Weights of a small transformer language model: short convolutions.
Each number is 128 + 24 x the weight over its row's rms, rounded and kept within 0 to 255. Layers, rows and columns count from 0. Numbers have three digits each. The size before them is the row's rms in percent of the matrix's.

# gate: layer 8 MLP gate, 384x192, rms 0.118, rows 11-32, columns 96-191
# up: layer 8 MLP up, 384x192, rms 0.121, rows 11-31, columns 96-191
# down: layer 8 MLP down (transposed), 384x192, rms 0.0806, rows 11-31, columns 96-191
gate11 099:110140086124131162178118134113173109091114127134106121100091118096135098117094131105114109110152105110120113108114095132163135136153102114127111122103148124100162137121134131121130109155124143133076169164092095152138144128129083109129071149144150119125175125126144095145123138085144139151
up11 094:111150136146128131129137093132148102149120146134147111112114123109148124168134161187129123091098143103123133131124158135114128127072153172115098135128115145152079092124147171127136120177115133114140158140161101152126094058109188157109109122135120094159150087146140145112091119160097110155
down11 094:166120105160147154141175198140143178123148106133122148103100135129102116134122115098146116134141155136125112092123130135140126122181142081133106099150172118116152165132103100104096108116142107135153106103121143143126166143123126109103150117124129135121109131164089117177159150113163140128
gate12 109:138127153127107135115116131160118128129102089155112152153162122156090125089128092113091102147159126120115121126148142113119159092157126113132100102105131099153175153115110095113153165124171140120098109112134120172145157157133137125140110143139133157083137148123119158093134151139186144135
up12 104:162112126128147115099082147113119132115136079098116124102136139123133142143162118115158143149134108118112150168165110120091141145191132113139122160124129180152073136101140161120170147134135138106124141124148145101129087102141115103135118117065143140116068137118091102175093165101152112186
down12 110:112104109156110117109145175124128063137129140118131143157130128195102123097100125116135174140135147111133131143128155118146117123150144121111128115111135129122119099152113115107134131165184142095120136094158139110139111130111126102173143118130099161120121138078073127159097134091115131151
gate13 095:165163137147159112115143126110126143116140082126091155085131140157133104131086076145130151091129168159091131119110133154115093107116121154104106130119118145130123138121122180144122101118133116125101136085118140100096138123101137139157144150154101098124127116123145093149139128131144126132
up13 092:089109114108158139113140109149123140102124113112187093160113136126172125143141132123094124144130115137119117122163109125146126105152145164146130110125172165122102157156175111093145134116082092145101173119098177111137136113099090092129147088097118167133139146131119093109103123142179087120
down13 094:155146132114104101162097154096124103140112088137131155086128126156156143127112143184135123151136149119091112133136102143120128148122083121149095111142127160126130095130151112146170097113141127126132113090142115096112155096141161124133098111117122059140139152126138180125117123136123130148
gate14 097:123141111152125106109150152112127087127114133133105121144144120146111086111133119121160151106131129113114175157131162122146132121137144115135094101161147129151145121093089130127146150161119138117148131113158108127114145122123195152111136087151129138125121093116119134127149165142117197169
up14 097:112113138124165124144154173170129099167130122131122129129129134110154160149100179155085133088115148163087115137146198157167096128151113137122109133121099132143128093144136094112163158144076136124127146132114123117156144139077148104136137092123126126152123120103119135140115109121091156110
down14 096:124106151091151137122130173150163070097136150101126148118146107142158100112120137135127122057118096128121103074121133131110131130137106131165138117135149124099157101161132144113104107122133157114148126164058130110099130160134133149162102134155153128075129129156113123129127170113130145138
gate15 100:135130110142112129132088107096082085090085108148133152131133139162154105140152107101136130140120084149164112108142121148115096106142149114122137139135117133112082085104122093068144134156126139139160111119145110109132122120120104114075127083092098195154148123145102157148088150147114159122
up15 100:129179144102128083105123098144096165133124158159144158118132161150136162138126072166106123077162138137126148152112146152142152126162154142097141103108104132130153132127106114142142155109119113114092120102099136131114114076143128150077101124134123161132078117139173142157130106120123124132
down15 096:150136129060092128141111140125164137133115095097137155161167155144133094177135114123146099131170100160115160136093137157124111127169071137132146140104118160151116130102097174158144099122146121136121150161141107107151099160140151137100126131126119127135145139104132106102102144083179145122
gate16 097:110132136088137172113127094098144163135138151130133146121142166104115106127093155158122119170119132112130127145127137092141130115150109127164165155122152105142151132167111093090156138161089119130151088159115091147158154112092143114166119081124111157162147136110099165127165142108102117158
up16 092:146121121093139148158136127126135096114140125092106128121104144164154088148122098142110110115124125152164108140132117165124117149098114143137176113124148066127125122152111152121116105145104096153072094157132149103182149097139126124086054110150090107105113150147150097111123118134119162096
down16 090:148139085135084106128111153119104107112114120171113108146134104087069116108137133142090128114107101162122134140138111167131154104114131175112116167138121133118113143131089138145180150124111152105140144150176112144110111128121154101132118137136158117106103135133123144119097197122146105143
gate17 097:122139090112105144103109110117157132132168100069093151123152108140133116051079121133110141095162151091136108131137151115132120133100184145126129161125117136084127111123100111123117118126176146124128129117164142135119129113140139127143147128085176115121140125114105139141109115129157145153
up17 096:099148133114135096075102158132132081158167093138104143134134139110172130150119124113192179109105092119098154145113108121167141069121142178130136193110111140137137104121151130086133167174145129129143140133143083113114159118103112141121159131098157101128113134139125124095169154127132113112
down17 091:096095117115149141100150134138109127159185089097146095124157103126122118140144114145128116137088138128122099122144125176137120133134131128097137126101122117100140126115137127112101155100150139167125154122089150108158133146111131091188102132151095102123095118133099090139142105080138120102
gate18 095:108111130116133124061144126133139134160081155133095124082124149147132099074140128179105161114135132088150116108161122128149137138147119084149141169141163102171148138136129110115115143164108129126163142110132127104125130122147146126162155126126131154118084114069114147094157168179122150136
up18 099:106136152148182153184088103104153143148154138148086131088135101123130113148134153122113146126136117075137152122115146123137112126156127109180083135100067123095160080079135138130132119130104138116110110115161144089169157079103147141118100136114143161175139128149170135124141133116162102128
down18 100:121113121102147130142110143149157112052146124099063157126127136132131110078139092115163112151154101099131146124115116137103143157112123149146131165151092128086138124143149086119142128089122107119080103137116133128131121145099125115097170165114150157146117108146130127148161138150154112121
gate19 106:110151160108113140142130108134173091144123139158131114125102140124097115129108057129148097091140117116126113137173155132099126130156153139133108123106107125123182057107132127146121128164110150137117130096107107131131111121142141162153126168133149083123128095166135113121150142086171115156
up19 102:121155114058117141115088172184120144144099111129111131106137122107131140129128130144115138156144147039136137122122136128132129130098166199108131186134136095126143133126132104109132130130163156102137113152168114104120126124119141148139110127122091177136107162120153132150144118128130115128
down19 099:092114145096180143113099103148098185106152106085125105136136125126106084112144200128078102135072115139137106164138131150136160148092138110119161187157099099170132143132122153148141148133154116152145143132119106085153135115121138134140096137131122135171147159130144113113108137144113128137
gate20 104:146137122122104081097111129115125105094155148111114122107122143127099103067092084141133143134160139115143128144089109119106129118118085153107139139153095088114154145150143137087155169127136131085127099111129119150095114106088111144138118117128103101157152134115168155147128144150094125115
up20 099:134129105099121063112155109101138126137122111166118092147098131121158117121120080090119161114146150152137103125144111112136120073189115127135116156178104119133107144135139154121149131145121139120164141149138164146140127140135149093125166106123132075153186097099144143151189111121139082128
down20 099:130112096107183112145147144123097117069094098098159134090105132111135105177096140099165128124162113133111126137128146126106094157109094134113070166120109150141129115123173139119137143109129121128124095136127131140111126135104108125145098103148139170150149144125114143104140167136101187096
gate21 094:107122137144164134128125125091112141113135152131148127088101115158125111127180130092130115116114144102107161131156117102117141131127109146123123123122104096121124136131092145128107091102164114106073140139132167106164131125152152075105140127113117121097147124093119104174139116128150142116
up21 089:147131155158141127119125110171163102160146123131127159139159111099092142149153161127131146112149155141129133092123100139110157112091131100100126099139164168134076108157108100108115139118140143083141135081134140093131080090094099133128126156134125129156105140123147141131068110087160098164
down21 081:108109109130124142172141098109099136123135136153146150118091130161139113122117106114107108130144134079114142122113150072164090111163141166115089125149092127119111126141104157145143118152052102145111120116104155108147133152116123090119157116151144149137178126099165105147170157124108170155
gate22 095:140141131172155119102168116114100116112082135166141115109123111144170135125150108131149162144056206119143106136091168128165112096132107112133146150143144120117148123070098092140115141162113111167161161110104147147147098173091126084157108096129116104120122104128113118122146153145152157118
up22 089:185153137113110129105119095094111122095106101164096117113121164101126182175118116094137098121078131163109150126111128155139120112144104148143124136131115138142128096138162142097134144147138161157131150157148167147107104143098118123099107119093128105108111151136124143116151143117098151083
down22 094:108141163128122121141109159145160104136151125129169123146154082134087113159129130126113121128155180112176111101105112141117117146128134121116106099135096122143134168130136110158108153118147108146109076125142160143124143137195115126165114106129141134103137109115128099140135061118145154142
gate23 091:123121134145125149110167112098154122122105154141124122153138116165093133161103116140105154177119161102150120143157126110121140099124141117126110129140108094110080163126138138126138153122094104171158129073140106124155115124070135169102119096121147112165168113158119112122123124158113073130
up23 095:147143121119092124183137182108115111153138136129136128167104102128148142137108121113152116136131114145138116071147173120113113077165104141117118095125117111106166156127127087119143153117101188148110125091124092132082161164115128116144161142153145109114105112131157093127128107113128107112
down23 098:123128142119090109110117150109177097109142171145103091075077104129097077094132122146108122102146136070115162103108125112074169166086112148120089069132121128110127084131133164153107107161117122155125114100098136126144121112093127111121137121140157113128141118156094167102138139166140143095
gate24 098:151150098139116162130137155120135130097141156113142111194108129148105107165126112138143109165117128127123121134127113112201142132125113148155118165121115134124129130117129112126115152125145111104127132048120134129146087102095119114110131129117102126137136136108133127168119117176127145095
up24 086:151102135117151105128109122134136155103159133127151125089142145187079108133095162104166143124111105111113109148153081135109163134174096118133085159098156118114131183111126119131124151124117107112116185099139130129132138138151118106141133152133153123125145135114122118120157184124133188151
down24 093:122169120107144118109114124135134091131128175135143138149144094130166166104130115135095150120123130146120120134111144102107098131124163115122125094154126125130097096110098142073056147131157154092200077180112124120111115128155125128111144130154106143164068127118117098107105108162085140109
gate25 107:118123109132126122115117150134109140112145122154113117069107144058121124124127120100119132183171132127127129115119118113138101132178121111094133136080114145159128112149126103126139108135132100128170095152104143094134104134153128113127128123160114172178148158120179146121138164117129124135
up25 106:168085092125116112140092110187130101147161144097096119091100147114107170125134136144113131098113097127123101100100147132107128142142163066104121117106144138133135134105121104074124132147141149121102110154108118103066142132132115069120128137145121133147111116113136143141131142130156116109
down25 106:113128128112107130157128124146108079123131083136120095151086124141109127125140110142136124133134133114111112106095171120113116159139139116083138129166092134170149143129120141144115144129161165086131163106147156127128147146097121131095136109173169136095101120144145112129119095113171169123
gate26 103:131106133109134158128141105132129105109080115128154109132119099114131113140162085162145117098163101182167115123112105123150125153123127124139147088142140130080106133135117122091151111156150134126156078153179099062158139143119096119105095137112177097185147117123152131125128156125125128109
up26 099:117147117098138140167158094088108085154117126145129119111107128110154148125105138168138089104131122122141120141142152169169112142136152129171153093132132112107165118141108088166088088190179145119153116135132096093137134134124169163150103131101151113133121133134131106081123126105125109198
down26 085:107158126102145134117155103094152081136102132114111147129130120123144162112132105141104149117099118131138110071134150130136115101144155133119162087092117117112126116151152093149125157122103113116123113115110168140109164118158182145134128086165120149151097220122150063123106122117112125161
gate27 102:083146119098148132164145144154133150135147130144155134135115137161122135136119167127157122061129167101157102137091080167133108117109063171141150116147108105119108121138109090081139153150133151087141149127136132139139115136139117086089147104146162122148113120135151145128172157157139131136
up27 109:085182105146162099165116150150134110148135140144151122128091148162146165142145112164107156154133161092079131119088150149130130157096117107136149138133104098091091113153113128140144116140138121149178158116100131139106125098150147123103150107123140157094089120121111104145168151097110140101
down27 104:175110044180125128079130123129111133102130142129140181153124127124127101146122116115103136180113113145168128093151156125140169103135148138127167134100161119117114121125095158144113123134133075141132083133100106117150119114162129113111122118121131080109128131115122113107125104121113142089
gate28 100:099137123099117130106171147129125160109125143132125134166126179154085125123119120185160125126130124125101128134092112131144139096126113133083111119113115113115112122118157146130132136154108113161129145123116112072117174180067121171129109110147105105153071130151116129133081144112132139157
up28 103:143150140116157152125090099111163127164129149109179134096147103144131100069127117122125134158126112154087121163133109102149151117153134116132113135135082113122130141139044129099139153137132095118142114137125107140157123123142093138155125119094133130110103105112163111116071131112109117152
down28 096:113156140140121090142129133117129138106111172171168116159081141175103136126109164144153104129126129140099105064160116132104117123124133106139120142134148111111141093125136146135132171162143142162135151134092084153118140148115109101155097126134122125156070136143152107150123130108120099151
gate29 096:145116148130153121132146131118103116127124123123119111096108122123121147141110085145075172108111145154108145114084121155102138114121110141120151128134106137126138139138118127112146160118149137115141168175141131157090091095116161081092140161152115113144160117133115127146105113184196102125
up29 103:152153122124101098123107112112144132136152152123122130128118146118073135129132114119143196132104147096135123113151101117086101116136155131129139150123080118088167138125146120119134120115114119149141132118095156108149097106162164095158179156112149110131129066101144128121120112143113139107
down29 100:144134112163141167100180114123121119096149132121141131147115157125164130124146145111111092149100129077092116099125116152147147141117110145147141113161095125086103146131125147138112129150094097139146093119134097096099173139122131154101157105077120141150107108130123136076155102117146135121
gate30 097:137148103130152111117166136129121104089168101139141132139124089121136124108136135105096148088149159136112156104108165155172159113119155174131125144115095127112111093156172148121132138117105105117129106167114112075124141116131157153092120109089093109125141141149088166136124088138180116131
up30 090:130132126166124157140123140131089095111093112107112114120136149112138123109121106098114147100145117110150112116135104081121116111162166127136179133071130086125129136131109147118150103138110165143145127114153094115188083093138101148137079102108048102156148160161100090101125133124152117141
down30 097:111145165117136090115130086115102140091107135097105154104122143121138096128124118161142137143157151116132138122096127103077147110096070116150129138153116140156125131120146165138105098126123130105089121124096123129100102133130154136097168099113105135117079121109134123170122087183121109156
gate31 101:090128150108168115136131070123156163124140149124147105161132103116157185140154107114108130095170136106110130163110139126150173149138155096119174121173105135127101129130089115132159116119108117136103136136150133143139108147102137091128067136137110133139120128087117115112111101117119101160
up31 094:100141152153121120139121134137164102138142172102147176119112120145152131150123084129058144137151137144086128138142116169126157128118140115130149106147102142114124092087119094122167161120102159133123119143101166162149096084118096148121122162139087124142168117143129153147137133170136120141
down31 100:183164101125134142089173112098120121129134069114153143125163189123107106098123116109183125118116134150129132156153134107115107161156081092113132166106169091137122106181114129151146094140134140129140136141131150145091126149146094117103157175116127111143152107102100147087122121161109170083
gate32 095:086121108124129099146120153082118088104147131135129130163103127146101102123151121120121113121132137143116110117143102092116142132128117137186103141128114114155151106144118150086162117103144108134145112200115148166131117124106103190113138123108180152155152111154134175129154118140122154125